{
  "num_hidden_layers": 26,
  "hidden_size": 256,
  "num_attention_heads": 2,
  "num_key_value_heads": 1,
  "head_dim": 128,
  "intermediate_size": 1024,
  "vocab_size": 1024,
  "hidden_act": "reglu",
  "norm": "rmsnorm",
  "norm_place": "pre",
  "norm_eps": 1e-06,
  "positions": "rope",
  "rope_theta": 10000.0,
  "rope_fraction": 0.25,
  "qk_norm": false,
  "attn_scale": 0.0884,
  "bias": "none",
  "tie_word_embeddings": false,
  "parallel_block": false,
  "extras": ["capped logits"],
  "init": "normal",
  "init_std_qkv": 0.0224,
  "init_std_o": 0.00311,
  "init_std_up": 0.0224,
  "init_std_down": 0.00155,
  "optimizer": "muon_variant",
  "learning_rate": 0.0121,
  "lr_mult_qkv": 0.7,
  "beta1": 0.95,
  "lr_head": 0.00762,
  "warmup_steps": 200,
  "schedule": "wsd",
  "decay_fraction": 0.931,
  "decay_shape": "linear",
  "final_lr_fraction": 0.0,
  "batch_tokens": 65536,
  "max_seq_len": 256,
  "doc_mask": true,
  "train_tokens": 460800000,
  "max_steps": 7032,
  "dataset": "wikipedia_en"
}
Each number is 200 + 40 x the weight over the matrix's rms, rounded and kept within 0 to 999. Layers, rows and columns count from 0.

# layer 11 attention query, 256x256, rms 0.0936, rows 120-127,248-255, columns 160-191
250,219,80,186,194,239,204,181,243,160,172,245,196,128,186,141,229,220,201,200,187,176,257,161,202,172,223,211,224,120,179,176
85,225,171,125,205,234,149,170,270,246,204,265,145,211,222,246,153,267,138,212,144,73,185,238,270,179,168,205,256,235,136,201
170,200,144,180,192,146,183,229,197,225,222,216,161,223,229,216,192,206,280,201,132,241,204,110,185,205,205,122,150,231,178,219
191,216,242,198,194,215,205,225,215,213,252,217,250,220,184,268,280,160,244,205,197,159,209,242,271,197,187,241,189,159,177,221
149,234,192,229,205,148,144,206,269,112,210,179,282,215,220,255,287,178,168,245,229,191,341,141,215,210,208,255,179,165,186,198
234,195,176,246,237,138,235,262,179,143,246,252,214,193,237,241,178,148,180,179,172,209,213,241,259,174,181,213,192,247,157,188
182,118,151,200,231,113,211,259,205,136,183,144,217,232,206,217,187,229,232,194,136,158,195,170,223,218,186,191,200,107,207,217
215,259,210,158,190,151,192,271,233,210,182,173,208,237,240,145,216,293,211,199,245,190,196,187,166,268,235,226,164,202,228,166
309,190,193,249,234,229,193,198,237,169,157,153,161,189,156,240,173,134,287,188,66,213,170,163,211,217,151,207,251,185,243,189
180,201,210,97,163,211,256,220,218,230,196,225,146,230,234,226,131,168,56,287,173,164,189,264,194,214,126,147,273,191,188,203
264,123,168,231,212,155,164,171,198,170,257,161,155,175,130,200,195,186,218,188,225,161,190,249,166,284,160,209,192,163,244,234
193,135,200,266,215,193,188,196,228,254,195,247,135,211,251,215,226,165,251,254,144,193,146,175,188,122,228,176,256,137,188,254
234,186,170,205,251,176,195,92,211,278,297,205,172,215,239,200,113,156,217,172,196,165,161,256,205,193,192,209,249,162,220,203
170,211,143,218,188,178,240,169,174,184,155,280,183,183,195,145,201,166,247,184,205,159,195,274,265,194,181,183,265,150,232,194
174,157,229,187,188,263,220,227,226,180,183,249,218,225,214,171,79,148,141,187,215,225,178,265,135,207,241,249,196,203,170,213
179,214,251,234,138,202,167,248,262,205,251,175,268,238,227,206,186,240,221,233,194,213,169,292,235,177,234,149,214,89,206,230
# layer 11 attention key, 128x256, rms 0.0906, rows 120-127, columns 160-191
205,239,233,122,162,205,181,216,254,265,187,278,214,218,195,260,193,285,235,207,212,230,199,234,234,147,227,189,178,184,218,207
194,186,137,135,177,135,186,180,235,230,244,184,170,238,160,237,192,194,250,219,212,267,206,96,215,186,198,251,167,204,249,182
199,244,244,160,170,264,207,142,251,185,166,255,128,219,118,100,212,181,170,291,144,215,170,261,156,154,210,171,137,189,236,231
167,300,130,257,185,223,177,218,216,131,159,244,192,174,168,289,144,281,116,190,236,155,163,184,211,246,198,158,112,181,198,215
261,226,175,216,146,184,177,219,204,214,234,163,272,97,215,175,206,167,247,222,190,197,161,147,177,237,215,193,194,227,179,201
294,173,234,196,229,201,211,163,224,155,154,220,276,201,167,306,181,210,204,249,226,244,183,215,206,238,166,221,204,226,166,242
177,230,221,160,268,199,237,118,235,198,174,173,233,255,171,139,137,188,194,197,225,173,188,229,226,177,297,238,220,210,211,189
226,229,157,147,191,214,249,175,273,191,178,229,211,132,155,193,183,194,177,192,174,188,200,189,171,158,180,188,213,253,121,158
# layer 11 attention value, 128x256, rms 0.0799, rows 0-63, columns 160-191
219,136,238,170,171,268,256,199,209,193,212,220,218,214,192,206,175,223,277,264,212,142,210,186,155,237,225,194,221,195,180,126
203,241,199,137,231,167,212,235,133,162,181,243,234,294,232,220,219,128,243,197,250,191,234,198,244,251,174,220,186,264,195,209
167,168,287,147,244,230,198,163,271,113,167,164,110,146,221,186,219,181,189,132,188,217,197,226,219,289,128,146,169,239,195,231
249,193,229,203,227,178,222,193,209,148,281,151,156,116,290,169,173,219,276,187,219,225,148,173,113,177,215,241,197,218,158,255
176,182,250,273,190,208,184,153,154,197,166,182,230,155,240,188,196,232,160,138,221,160,165,278,150,218,139,194,261,109,166,259
215,111,184,218,313,116,156,149,175,162,106,178,156,213,228,250,206,224,175,164,195,153,203,215,147,225,131,165,177,227,186,294
170,142,162,209,252,186,156,215,182,208,203,142,141,176,202,240,166,133,187,245,197,210,160,123,208,162,199,168,188,182,150,234
239,201,167,249,231,199,246,207,213,220,153,191,172,221,231,138,207,190,288,258,206,227,220,205,210,195,210,189,236,258,210,236
201,210,202,167,190,255,124,125,217,183,189,215,108,231,239,188,117,199,205,42,228,220,174,153,185,159,218,199,262,179,206,204
181,241,181,146,185,164,279,246,230,201,175,261,206,215,236,231,271,241,205,191,287,186,209,144,272,193,162,204,232,207,200,169
215,225,174,241,166,242,180,239,127,154,312,202,162,237,237,172,223,161,297,231,175,160,230,237,207,171,190,164,135,169,222,136
127,216,224,149,141,144,125,196,167,255,173,189,177,206,257,215,203,250,238,270,210,267,223,179,186,177,169,169,208,184,186,203
235,237,195,194,191,196,180,246,174,210,244,228,221,153,204,195,268,119,254,197,265,216,248,171,215,244,246,148,196,186,213,205
149,208,153,166,204,248,124,154,189,251,137,322,188,236,190,234,248,260,252,245,191,189,97,164,235,249,204,223,166,190,196,207
184,225,261,215,211,234,195,220,177,260,161,193,184,193,169,214,121,134,160,181,207,228,184,209,207,195,195,160,186,232,155,162
146,236,215,210,315,207,185,258,102,250,160,207,173,145,162,135,265,271,200,232,248,144,179,213,191,211,201,227,177,253,227,238
210,136,206,195,196,155,245,163,154,223,145,140,179,238,225,211,212,189,134,301,193,249,145,203,177,191,139,186,264,140,206,231
198,289,159,207,242,135,164,222,175,261,195,205,245,240,224,163,162,162,197,238,214,125,266,230,193,171,217,223,197,250,158,280
248,138,155,157,211,237,235,170,128,225,260,180,208,197,225,190,171,228,200,161,164,213,202,216,168,215,181,255,183,117,194,222
203,115,238,187,188,252,189,185,194,125,221,245,155,215,181,180,267,190,252,161,155,170,187,260,151,170,151,147,150,150,205,195
163,201,255,206,244,188,251,189,213,207,184,145,213,237,156,242,258,172,156,192,175,187,131,251,138,218,226,120,203,303,102,187
219,231,163,229,219,185,198,153,210,204,233,185,182,207,226,208,183,211,180,246,207,213,146,266,190,216,129,238,162,173,134,183
258,153,164,261,207,165,223,258,119,165,163,203,233,209,234,224,205,246,173,245,238,264,216,184,235,213,163,227,230,234,127,222
152,207,166,182,165,246,287,180,186,256,170,156,168,225,255,182,240,213,184,195,212,215,213,178,251,171,191,196,190,179,169,177
177,153,146,279,188,210,202,222,139,179,203,182,207,194,190,194,200,175,179,250,207,173,193,185,264,257,171,201,216,247,210,167
184,219,212,178,219,242,210,169,186,174,184,233,306,98,226,182,223,186,190,232,198,137,219,272,198,178,226,171,230,155,214,199
240,211,231,192,224,209,165,190,189,142,208,183,154,224,212,160,204,222,114,224,197,247,233,184,235,213,218,196,218,266,205,135
205,227,193,233,201,155,166,235,168,178,173,173,120,237,182,181,184,193,236,224,280,239,166,211,300,198,128,220,239,163,191,222
276,240,134,185,203,195,171,166,213,92,199,222,135,209,246,227,188,135,251,136,107,126,179,209,175,199,173,109,171,207,217,164
190,267,209,226,246,268,252,188,198,228,245,239,158,222,113,262,201,183,220,246,234,199,219,206,192,261,133,135,199,240,181,234
259,278,214,243,168,262,134,222,196,189,212,108,200,158,214,192,146,278,264,158,107,231,179,215,97,191,198,158,156,277,201,133
208,171,169,163,123,260,111,174,186,238,216,220,155,149,166,229,297,229,181,126,266,213,130,229,157,186,157,186,236,230,182,180
177,204,175,248,251,209,152,214,216,213,253,102,218,250,181,153,220,198,218,250,244,87,195,168,241,166,147,221,181,214,211,202
289,165,206,172,172,143,220,204,189,190,163,187,245,203,236,270,195,141,233,162,224,208,277,239,197,158,235,237,207,223,247,232
199,148,244,216,206,165,244,230,201,178,273,99,289,132,236,175,159,216,172,199,210,140,238,152,240,246,210,283,219,143,233,164
163,202,223,207,228,213,177,204,216,197,201,210,239,211,156,182,224,145,145,221,244,184,193,252,203,242,208,198,161,262,159,165
200,169,260,236,248,191,164,280,211,170,251,194,240,188,171,222,234,179,192,192,175,139,209,247,248,275,210,204,184,202,226,190
201,145,237,197,202,184,175,167,209,176,264,229,216,258,278,152,192,228,156,120,200,191,164,214,161,183,170,194,294,201,254,199
197,223,171,155,227,143,209,202,193,180,224,227,144,195,239,216,153,236,159,220,149,238,173,201,235,129,188,205,191,214,188,190
181,260,233,169,197,177,128,212,143,137,221,219,213,169,212,248,174,246,256,194,197,178,236,253,194,180,225,185,273,209,122,204
201,177,130,231,154,242,179,180,197,154,161,208,254,226,193,271,164,190,229,186,275,207,172,205,216,130,317,160,177,113,163,213
155,143,208,222,220,281,227,178,225,171,223,235,203,229,210,238,160,223,174,157,251,169,183,209,161,289,228,176,130,163,233,239
203,160,205,195,204,170,204,216,225,162,163,171,221,181,237,152,199,214,267,129,202,164,165,213,278,144,205,241,208,200,233,221
251,207,217,187,123,288,221,185,142,97,228,196,172,173,203,191,141,200,177,189,218,204,192,202,181,221,182,228,212,158,206,245
246,217,204,95,212,200,120,287,141,188,182,215,132,203,204,134,172,167,83,200,194,213,231,230,165,231,226,74,107,250,217,230
142,251,226,208,208,201,161,174,192,186,226,198,164,203,239,201,183,186,236,191,145,190,273,259,249,198,233,237,142,236,166,172
197,148,213,217,202,234,193,217,161,172,214,151,250,180,256,173,115,218,180,152,191,249,198,186,183,141,267,238,174,204,228,203
203,223,246,229,252,188,149,212,176,202,293,138,178,155,206,203,266,273,161,262,110,183,168,104,212,244,211,271,107,204,181,140
185,178,154,183,256,209,180,232,239,212,235,170,208,294,199,261,151,174,180,255,230,138,207,220,245,249,193,238,189,222,226,203
264,137,212,203,167,198,181,222,196,198,183,234,202,216,190,184,216,265,213,175,164,199,214,244,221,238,201,193,226,273,125,231
233,229,252,244,210,245,254,156,179,214,152,236,205,228,211,186,179,215,197,214,223,156,234,262,226,172,200,184,240,172,152,143
156,133,222,144,184,217,178,238,206,183,165,156,220,189,171,239,177,218,222,269,204,238,211,182,202,228,187,278,245,152,170,184
183,173,229,228,285,255,216,156,271,125,222,206,157,151,183,155,178,247,255,180,135,154,208,230,196,118,211,200,200,197,245,292
248,233,191,188,234,178,207,313,189,216,149,257,209,121,141,214,180,196,236,235,218,181,203,147,272,297,199,262,132,131,221,169
217,158,250,197,130,259,128,215,117,175,165,231,191,163,168,176,216,199,213,231,227,202,200,175,155,121,217,182,299,256,233,162
123,264,217,237,199,207,138,194,210,216,195,197,223,236,196,205,255,203,203,215,217,253,133,146,266,139,251,183,242,161,157,180
213,185,129,154,180,137,154,222,196,186,148,144,233,179,180,210,207,211,252,230,218,196,221,166,242,227,138,210,205,167,271,168
225,183,223,236,187,218,237,235,131,167,146,164,226,181,204,186,240,280,240,225,135,266,186,234,226,171,225,174,224,154,219,156
215,220,179,267,204,123,209,196,158,186,169,229,165,193,203,157,221,170,151,151,193,158,275,213,198,233,253,145,152,186,211,279
220,171,188,182,207,144,172,233,184,153,221,228,176,203,197,233,197,186,205,224,238,206,179,215,250,154,173,243,206,208,239,182
186,137,186,190,219,151,235,174,189,207,211,267,148,248,274,167,129,148,244,232,165,215,183,207,202,217,224,175,214,272,186,237
179,191,198,148,194,194,125,234,192,149,266,201,109,288,161,85,257,143,220,195,173,206,312,137,114,219,96,209,124,252,219,201
239,122,218,233,211,136,128,145,187,233,212,210,181,157,191,236,198,221,193,170,146,180,130,189,235,240,248,160,162,138,141,129
248,163,173,250,228,183,277,162,209,163,192,135,268,132,185,195,239,229,228,215,236,227,179,254,241,153,178,245,190,149,260,192
# layer 11 attention output (transposed), 256x256, rms 0.151, rows 0-62,128-190, columns 160-191
240,265,152,250,282,179,198,201,213,204,222,218,221,215,183,198,215,235,119,285,149,241,200,233,203,177,160,210,170,246,200,205
146,215,201,243,211,260,207,199,192,226,200,195,246,177,177,179,246,184,230,249,215,177,156,215,217,175,140,264,228,219,178,129
205,231,201,166,196,163,168,171,164,154,237,138,208,170,154,157,146,178,248,233,224,220,235,170,142,145,324,214,130,255,147,92
189,145,216,211,209,238,166,179,222,236,219,242,313,189,176,217,219,218,217,266,178,240,193,114,214,214,245,211,209,194,308,229
180,165,167,163,183,169,247,87,258,206,242,168,233,213,128,209,176,175,230,255,225,231,170,201,138,198,271,146,231,244,194,238
210,208,207,191,206,203,243,199,192,187,113,188,168,176,134,197,183,183,239,225,257,246,263,173,251,220,191,182,143,239,267,192
208,208,147,267,169,214,187,188,205,163,204,189,236,100,158,126,202,236,206,189,208,202,173,205,192,202,167,291,153,168,238,191
182,212,226,228,150,251,145,207,162,219,156,211,211,217,204,195,192,179,180,251,165,227,234,174,108,206,117,223,235,160,211,235
201,195,198,278,131,164,237,91,257,201,177,190,258,155,199,189,289,194,231,141,188,205,175,157,185,281,235,191,140,131,143,214
266,215,153,218,146,150,209,132,207,321,224,149,136,169,174,129,173,145,175,194,95,216,287,208,157,212,161,148,223,205,152,197
207,208,209,230,155,178,102,182,218,215,207,165,237,171,212,127,195,288,230,214,179,235,189,219,303,144,218,262,172,147,210,264
145,128,253,266,200,192,188,180,257,196,158,232,236,268,201,156,141,102,215,187,166,173,261,165,164,268,119,180,169,223,252,215
169,203,153,189,230,137,164,175,168,173,148,203,221,166,137,173,186,230,200,245,193,247,262,155,222,166,213,274,124,256,228,286
214,160,205,235,133,221,245,187,173,217,205,194,286,133,207,204,143,155,184,223,195,236,221,259,188,256,222,204,151,202,236,219
148,164,155,201,246,136,176,253,240,152,191,174,305,184,253,211,226,224,202,262,205,181,192,238,217,200,232,252,214,215,232,152
194,256,212,183,187,194,229,221,174,138,169,140,167,208,144,233,190,177,204,202,186,182,191,222,195,198,187,206,104,176,239,140
288,200,226,181,230,183,244,175,178,214,222,205,253,165,156,205,223,170,112,245,284,268,131,162,178,267,205,213,185,230,158,217
184,226,210,244,194,196,241,233,197,190,169,246,237,123,156,193,194,251,232,221,159,157,262,185,187,193,241,133,182,190,246,226
255,190,202,198,215,141,291,221,251,318,176,213,173,272,241,135,258,184,181,217,268,233,220,228,215,202,129,140,165,183,256,232
175,158,245,326,184,201,190,141,229,164,182,184,196,212,231,272,189,215,201,274,189,257,267,244,254,314,209,237,125,143,199,187
257,276,170,74,183,226,234,160,186,218,205,192,252,270,166,175,200,140,164,201,170,145,216,197,264,140,180,333,181,204,247,171
125,107,203,216,248,136,142,208,246,167,198,187,227,190,194,199,131,259,174,277,164,226,192,202,188,240,274,258,220,240,154,208
210,215,199,189,155,265,188,227,253,209,127,224,196,172,250,206,196,203,244,190,197,222,120,264,209,207,154,194,154,186,153,120
259,199,242,176,241,141,196,184,248,185,226,159,139,255,172,184,210,141,151,191,186,246,181,195,229,188,238,128,147,197,181,194
245,181,228,134,218,234,207,260,204,178,124,199,202,276,198,186,201,212,235,210,216,236,192,252,237,147,220,188,210,259,183,216
192,135,211,173,194,179,193,230,182,197,208,297,135,156,302,123,255,138,133,157,202,287,184,195,183,133,136,182,248,201,122,259
191,184,206,199,211,153,167,185,284,244,140,221,229,235,230,222,182,258,199,140,189,111,285,195,154,221,200,188,164,236,267,116
132,220,148,184,247,293,218,145,193,148,180,232,258,172,254,184,157,215,217,206,217,291,185,129,165,167,188,127,224,255,189,210
131,225,166,202,250,157,240,152,227,168,194,144,199,322,255,191,184,252,253,279,143,300,163,243,224,149,244,202,167,227,203,269
243,173,145,235,166,158,203,104,204,245,197,221,186,243,191,146,294,102,173,238,224,222,259,207,204,139,219,234,150,206,146,111
201,201,183,229,203,241,85,194,188,253,248,247,209,193,172,229,181,196,151,273,183,165,91,166,208,217,232,254,243,223,219,158
254,226,171,214,194,169,222,172,163,353,216,153,169,170,201,181,151,172,210,274,158,246,194,249,164,213,229,191,202,228,217,166
146,137,193,235,127,217,141,193,184,221,165,248,155,227,179,236,225,257,257,225,180,123,217,229,192,205,136,166,225,188,238,310
225,232,216,242,154,168,251,229,197,195,253,188,179,200,197,212,238,260,218,263,177,167,317,138,163,205,209,166,164,265,149,188
190,268,227,216,202,262,181,221,186,153,177,230,156,193,136,230,174,201,268,166,214,194,213,179,216,262,133,106,272,230,214,218
205,198,110,265,249,225,203,200,216,168,222,193,195,112,146,238,159,252,175,161,193,148,164,249,209,177,179,213,199,243,232,165
224,197,141,273,223,206,226,182,170,231,218,263,180,164,188,241,189,213,151,144,250,163,252,147,306,291,221,204,199,152,196,168
145,194,215,180,149,178,217,225,172,244,254,164,223,250,204,236,184,206,186,172,163,258,193,259,215,210,178,265,159,164,137,199
233,153,228,195,197,237,206,247,239,155,178,139,231,211,161,152,179,157,255,202,213,198,103,184,155,261,138,174,203,244,239,150
200,202,259,203,170,202,262,184,236,196,124,188,195,209,242,181,244,210,209,212,92,173,93,165,182,168,217,245,207,151,189,211
200,291,216,217,79,162,166,246,175,194,144,170,124,257,236,185,256,213,231,170,180,242,233,218,228,252,249,144,141,181,231,283
213,205,140,160,206,222,209,274,147,218,167,235,142,211,143,154,249,217,223,213,175,215,276,182,204,172,232,143,192,268,287,223
164,203,172,118,214,221,153,246,232,236,223,215,194,142,200,217,295,188,225,135,241,95,177,199,189,329,202,223,159,202,203,118
214,156,136,185,203,149,205,209,143,247,189,137,198,166,230,205,224,186,213,187,203,185,169,144,157,236,241,146,115,243,261,208
120,165,265,180,230,145,163,211,187,156,116,200,284,203,182,257,154,200,184,192,205,99,138,181,205,212,167,305,150,189,209,91
216,138,219,176,183,150,166,255,209,205,195,244,198,168,253,135,153,255,222,221,149,153,178,157,236,191,143,186,177,197,185,183
279,182,201,161,192,170,183,184,322,287,214,247,228,245,229,226,211,196,235,185,192,169,246,262,233,175,195,140,285,210,165,194
136,257,255,241,220,227,122,193,213,221,203,254,168,155,180,191,103,175,267,157,192,140,194,221,263,263,192,234,284,295,182,230
237,96,95,203,255,231,213,239,150,214,145,209,182,163,155,159,219,144,269,228,146,173,218,164,212,280,217,192,195,200,237,172
260,176,173,206,226,236,208,186,199,236,203,170,166,213,195,179,199,191,271,184,245,181,197,269,234,221,217,229,249,169,215,196
241,219,136,137,233,235,150,272,243,189,234,183,303,231,156,211,228,237,172,162,259,275,143,262,184,176,258,171,98,180,282,211
174,88,159,268,178,171,228,170,223,185,190,233,213,119,237,210,137,227,275,204,140,197,160,198,161,264,158,213,267,262,159,178
193,210,199,217,266,249,244,189,189,240,184,225,226,191,223,199,212,162,136,252,217,253,176,167,194,278,219,174,229,241,244,187
160,193,192,210,203,184,238,249,203,235,199,188,159,231,195,272,172,153,221,124,227,184,203,173,148,227,186,85,188,220,161,228
161,254,175,154,205,163,156,241,234,148,146,114,235,298,250,212,203,183,190,175,167,181,149,143,258,118,160,241,215,135,225,201
208,206,193,182,193,180,187,195,181,239,202,203,165,220,233,235,202,187,237,180,196,237,234,221,144,240,322,131,185,203,223,211
232,293,192,267,212,204,168,154,156,197,218,241,159,121,219,214,181,217,256,223,181,213,154,184,169,225,182,122,155,254,150,131
165,212,216,169,150,260,196,229,165,259,191,204,209,174,278,262,183,178,200,122,216,149,154,207,167,182,206,229,212,178,174,174
200,230,247,239,140,200,138,138,220,153,169,128,214,206,186,210,225,197,199,214,205,183,142,195,198,257,191,118,196,233,249,256
143,181,142,179,192,244,164,213,194,175,208,225,234,163,252,236,173,247,175,199,205,209,153,207,173,194,193,184,207,249,160,211
237,176,241,223,165,276,224,218,230,188,206,213,285,234,189,198,185,233,183,216,204,275,254,182,221,165,145,170,248,156,213,194
225,161,209,203,200,278,105,65,133,148,218,216,318,179,194,336,225,232,167,175,219,243,184,247,162,157,276,241,208,220,242,246
213,172,221,173,240,221,246,212,251,244,128,191,195,207,276,226,83,149,128,179,117,187,85,198,236,218,180,201,140,178,215,165
135,159,248,210,200,200,200,226,171,165,213,183,222,224,223,174,236,172,188,112,209,256,236,176,184,156,187,220,196,169,172,169
226,219,247,206,218,157,188,222,132,172,209,198,166,198,201,220,218,222,164,245,164,243,248,189,225,213,199,157,122,296,180,267
202,186,169,166,210,205,271,195,213,192,167,207,155,242,299,285,164,234,181,229,239,266,256,222,218,270,161,153,210,136,171,225
215,172,120,212,242,141,264,234,102,168,219,236,145,280,260,157,159,289,195,146,190,240,123,263,184,135,237,267,140,204,142,224
156,177,202,227,215,202,263,213,173,214,199,226,190,184,212,195,193,235,203,222,113,193,167,286,216,157,291,262,230,187,186,167
190,256,162,243,220,262,162,242,198,166,255,150,251,158,213,232,123,199,215,183,227,188,170,200,252,244,219,171,247,140,200,200
134,179,254,170,226,214,205,235,199,213,141,168,173,245,231,177,209,237,227,251,193,191,174,159,195,226,228,171,211,218,174,143
213,133,256,259,226,175,172,171,181,201,279,121,215,163,141,263,201,154,197,156,169,223,176,230,257,219,260,184,194,207,213,146
145,237,233,150,147,166,192,265,151,184,167,163,218,207,223,240,220,250,175,184,161,169,137,201,333,194,233,225,163,188,236,257
185,300,248,170,247,155,220,205,178,108,230,219,190,136,251,204,212,195,146,171,235,226,246,157,161,112,241,234,165,173,239,229
196,210,173,162,203,193,239,232,141,217,233,211,199,237,204,153,177,177,196,160,277,235,208,150,128,262,191,154,186,252,187,216
206,231,175,127,186,184,215,174,138,208,171,212,246,150,170,142,174,241,250,97,255,172,175,245,202,138,159,178,207,201,198,198
201,195,199,269,237,248,206,165,229,267,250,256,98,196,205,159,159,216,174,185,187,214,156,195,198,131,224,128,172,171,192,189
234,183,137,183,259,210,231,204,174,160,163,154,163,204,205,157,182,128,204,190,257,249,164,216,176,249,179,157,207,186,198,220
236,211,254,207,209,206,180,147,190,196,229,183,185,180,161,180,158,237,210,222,228,204,199,147,191,140,173,166,165,168,190,166
269,184,189,192,180,217,243,105,170,142,222,221,192,197,144,251,120,240,178,184,263,229,147,239,167,230,230,162,248,233,172,175
210,189,227,142,207,227,185,235,199,207,207,191,202,190,269,203,251,135,214,171,180,204,195,215,215,182,189,200,132,208,260,202
152,244,162,228,213,196,152,210,178,162,215,161,173,216,223,249,193,164,179,252,209,201,196,296,196,178,119,160,191,157,128,144
169,217,163,169,138,189,159,216,192,152,166,203,192,187,155,169,163,221,217,175,236,210,148,178,212,230,221,190,167,222,195,132
216,255,137,170,180,242,156,202,181,261,233,197,267,245,273,214,218,200,185,177,227,176,256,187,139,188,185,185,227,301,178,199
210,197,192,250,203,270,205,200,234,165,229,262,210,202,179,311,196,250,141,249,191,180,256,214,133,157,200,207,257,188,256,216
234,203,238,204,198,162,206,237,205,227,218,249,213,242,197,186,232,196,198,116,180,240,204,243,263,169,166,226,149,173,243,271
176,200,216,207,213,149,252,215,153,207,205,225,223,192,298,213,165,198,167,174,243,222,216,139,171,243,226,216,202,235,207,149
233,145,210,152,192,183,223,189,172,210,128,243,204,227,217,203,189,197,255,210,237,196,195,289,156,211,178,184,176,195,240,122
174,175,263,184,232,189,172,201,196,269,280,223,148,131,245,194,208,206,208,242,258,199,190,216,177,213,177,191,204,157,189,205
183,220,185,176,182,177,303,250,231,257,222,125,140,187,178,247,145,220,218,224,183,165,234,196,216,266,217,229,160,163,215,196
249,181,254,164,240,160,158,198,168,178,104,146,201,201,158,240,219,161,182,221,105,253,247,129,144,180,192,168,229,213,147,243
240,174,215,170,152,172,187,250,205,156,186,192,302,210,160,218,243,142,203,186,240,189,227,250,208,201,240,241,215,230,256,142
179,162,209,250,241,211,190,349,166,205,152,206,281,204,207,170,240,80,194,192,249,207,146,140,203,172,186,265,232,170,156,220
192,167,230,201,181,236,172,219,209,219,219,165,240,186,125,206,203,280,226,196,173,232,194,252,199,212,174,159,214,218,222,186
159,165,233,231,179,231,190,245,182,156,167,161,248,233,224,55,191,184,207,128,212,138,260,116,237,252,196,251,162,153,185,242
150,207,188,214,265,251,248,199,222,137,186,154,180,271,236,154,203,151,184,222,169,179,154,199,236,195,185,186,254,272,205,190
165,195,260,253,240,157,243,177,208,170,222,166,227,115,235,155,98,195,206,192,132,276,218,203,169,185,305,181,235,220,180,241
207,269,94,122,209,181,209,201,124,123,188,211,216,241,245,201,203,232,147,247,286,211,138,194,255,211,203,263,171,129,260,232
233,199,203,206,192,150,218,146,208,195,173,216,226,205,242,169,218,191,204,227,129,213,200,171,205,103,257,203,143,188,167,188
231,211,184,155,146,161,207,213,241,248,172,216,136,201,179,205,170,230,160,201,148,158,201,151,172,222,191,178,195,91,209,208
253,135,220,124,183,189,239,161,185,215,178,176,200,150,199,232,222,224,214,254,181,211,183,182,199,207,134,140,301,260,182,190
196,276,251,205,222,174,175,201,266,187,157,177,259,140,184,196,201,217,197,197,183,212,197,210,188,195,215,168,240,225,241,218
158,238,162,218,182,202,141,193,231,176,219,238,183,213,196,158,234,234,183,238,201,213,96,238,226,207,194,268,202,151,177,250
263,181,240,262,234,222,200,164,201,197,220,233,131,234,223,185,198,205,203,142,201,219,125,181,244,178,170,205,150,161,182,176
209,198,209,199,237,236,132,108,131,296,242,168,252,233,137,188,209,216,193,184,189,257,144,219,213,200,162,256,221,159,157,157
209,154,167,189,170,166,199,170,268,242,240,140,156,218,201,184,231,237,198,165,219,270,233,236,180,248,157,203,170,212,224,168
237,213,199,251,142,159,199,134,127,262,214,191,224,192,176,265,175,213,171,227,183,290,203,267,189,179,127,180,193,161,189,278
160,218,175,128,218,214,222,157,148,150,221,172,221,208,121,223,220,181,201,261,225,223,183,130,155,257,150,169,184,185,148,210
285,192,188,221,159,242,227,167,242,188,227,235,211,232,160,196,143,200,169,289,229,193,160,201,171,224,179,179,203,139,238,172
205,207,234,155,212,269,171,173,145,173,168,207,228,199,159,205,204,215,253,241,227,193,211,226,131,203,205,194,210,205,200,174
183,254,198,179,160,184,181,177,148,194,177,198,177,221,205,188,202,247,241,115,239,97,98,200,207,177,236,172,205,221,260,203
132,147,194,220,182,188,254,161,184,215,97,170,254,174,145,220,116,150,250,175,204,263,138,228,180,219,196,194,234,215,159,245
240,213,242,211,154,178,244,119,190,218,215,250,208,242,220,206,243,248,130,127,203,259,187,210,226,173,207,219,186,172,176,199
157,234,245,212,179,186,238,172,237,213,207,200,204,157,207,333,152,166,182,266,158,213,233,249,184,182,225,161,266,209,218,197
186,164,151,135,227,225,229,131,156,142,86,157,146,152,214,265,184,165,189,157,200,156,349,199,176,190,253,154,205,282,216,209
219,280,233,184,189,239,134,212,233,223,165,251,176,257,210,160,193,147,174,149,220,225,200,200,203,138,210,161,256,216,157,209
182,211,178,178,199,171,189,198,203,176,233,178,224,226,167,202,187,170,203,70,216,143,262,206,147,191,169,180,246,160,182,149
234,166,177,221,154,191,217,199,154,199,172,141,191,155,214,161,226,229,211,246,249,231,221,230,197,221,132,238,242,188,195,289
182,229,228,217,220,162,219,240,205,180,215,213,206,132,227,248,275,236,181,270,201,149,99,193,191,203,225,173,166,252,231,243
201,258,229,242,189,222,162,292,167,179,298,165,186,204,178,139,241,246,211,260,206,137,175,204,233,203,199,151,265,130,170,189
172,134,207,242,190,241,211,236,282,273,185,223,204,317,218,218,298,170,161,187,201,263,180,178,150,184,216,227,256,189,165,161
228,212,189,189,169,173,263,166,186,193,193,184,196,185,166,233,161,195,127,222,225,224,167,197,249,236,174,224,224,255,198,170
215,186,136,201,208,237,262,169,184,198,197,252,191,152,224,175,147,188,209,268,167,193,165,158,194,224,134,218,169,159,160,182
197,197,277,243,160,169,206,224,232,187,201,171,193,215,152,202,198,221,211,217,226,235,198,220,234,226,223,232,176,157,226,224
199,194,277,137,212,154,169,152,219,164,169,142,269,189,156,165,214,163,216,215,171,193,238,239,237,241,241,164,220,203,223,226
108,223,225,129,249,204,218,246,149,290,185,191,177,221,236,152,193,247,196,240,272,190,167,175,237,188,196,174,234,194,145,211
244,206,202,209,137,185,235,163,277,178,221,147,265,161,130,191,199,160,246,235,183,144,277,202,153,264,242,94,220,168,297,216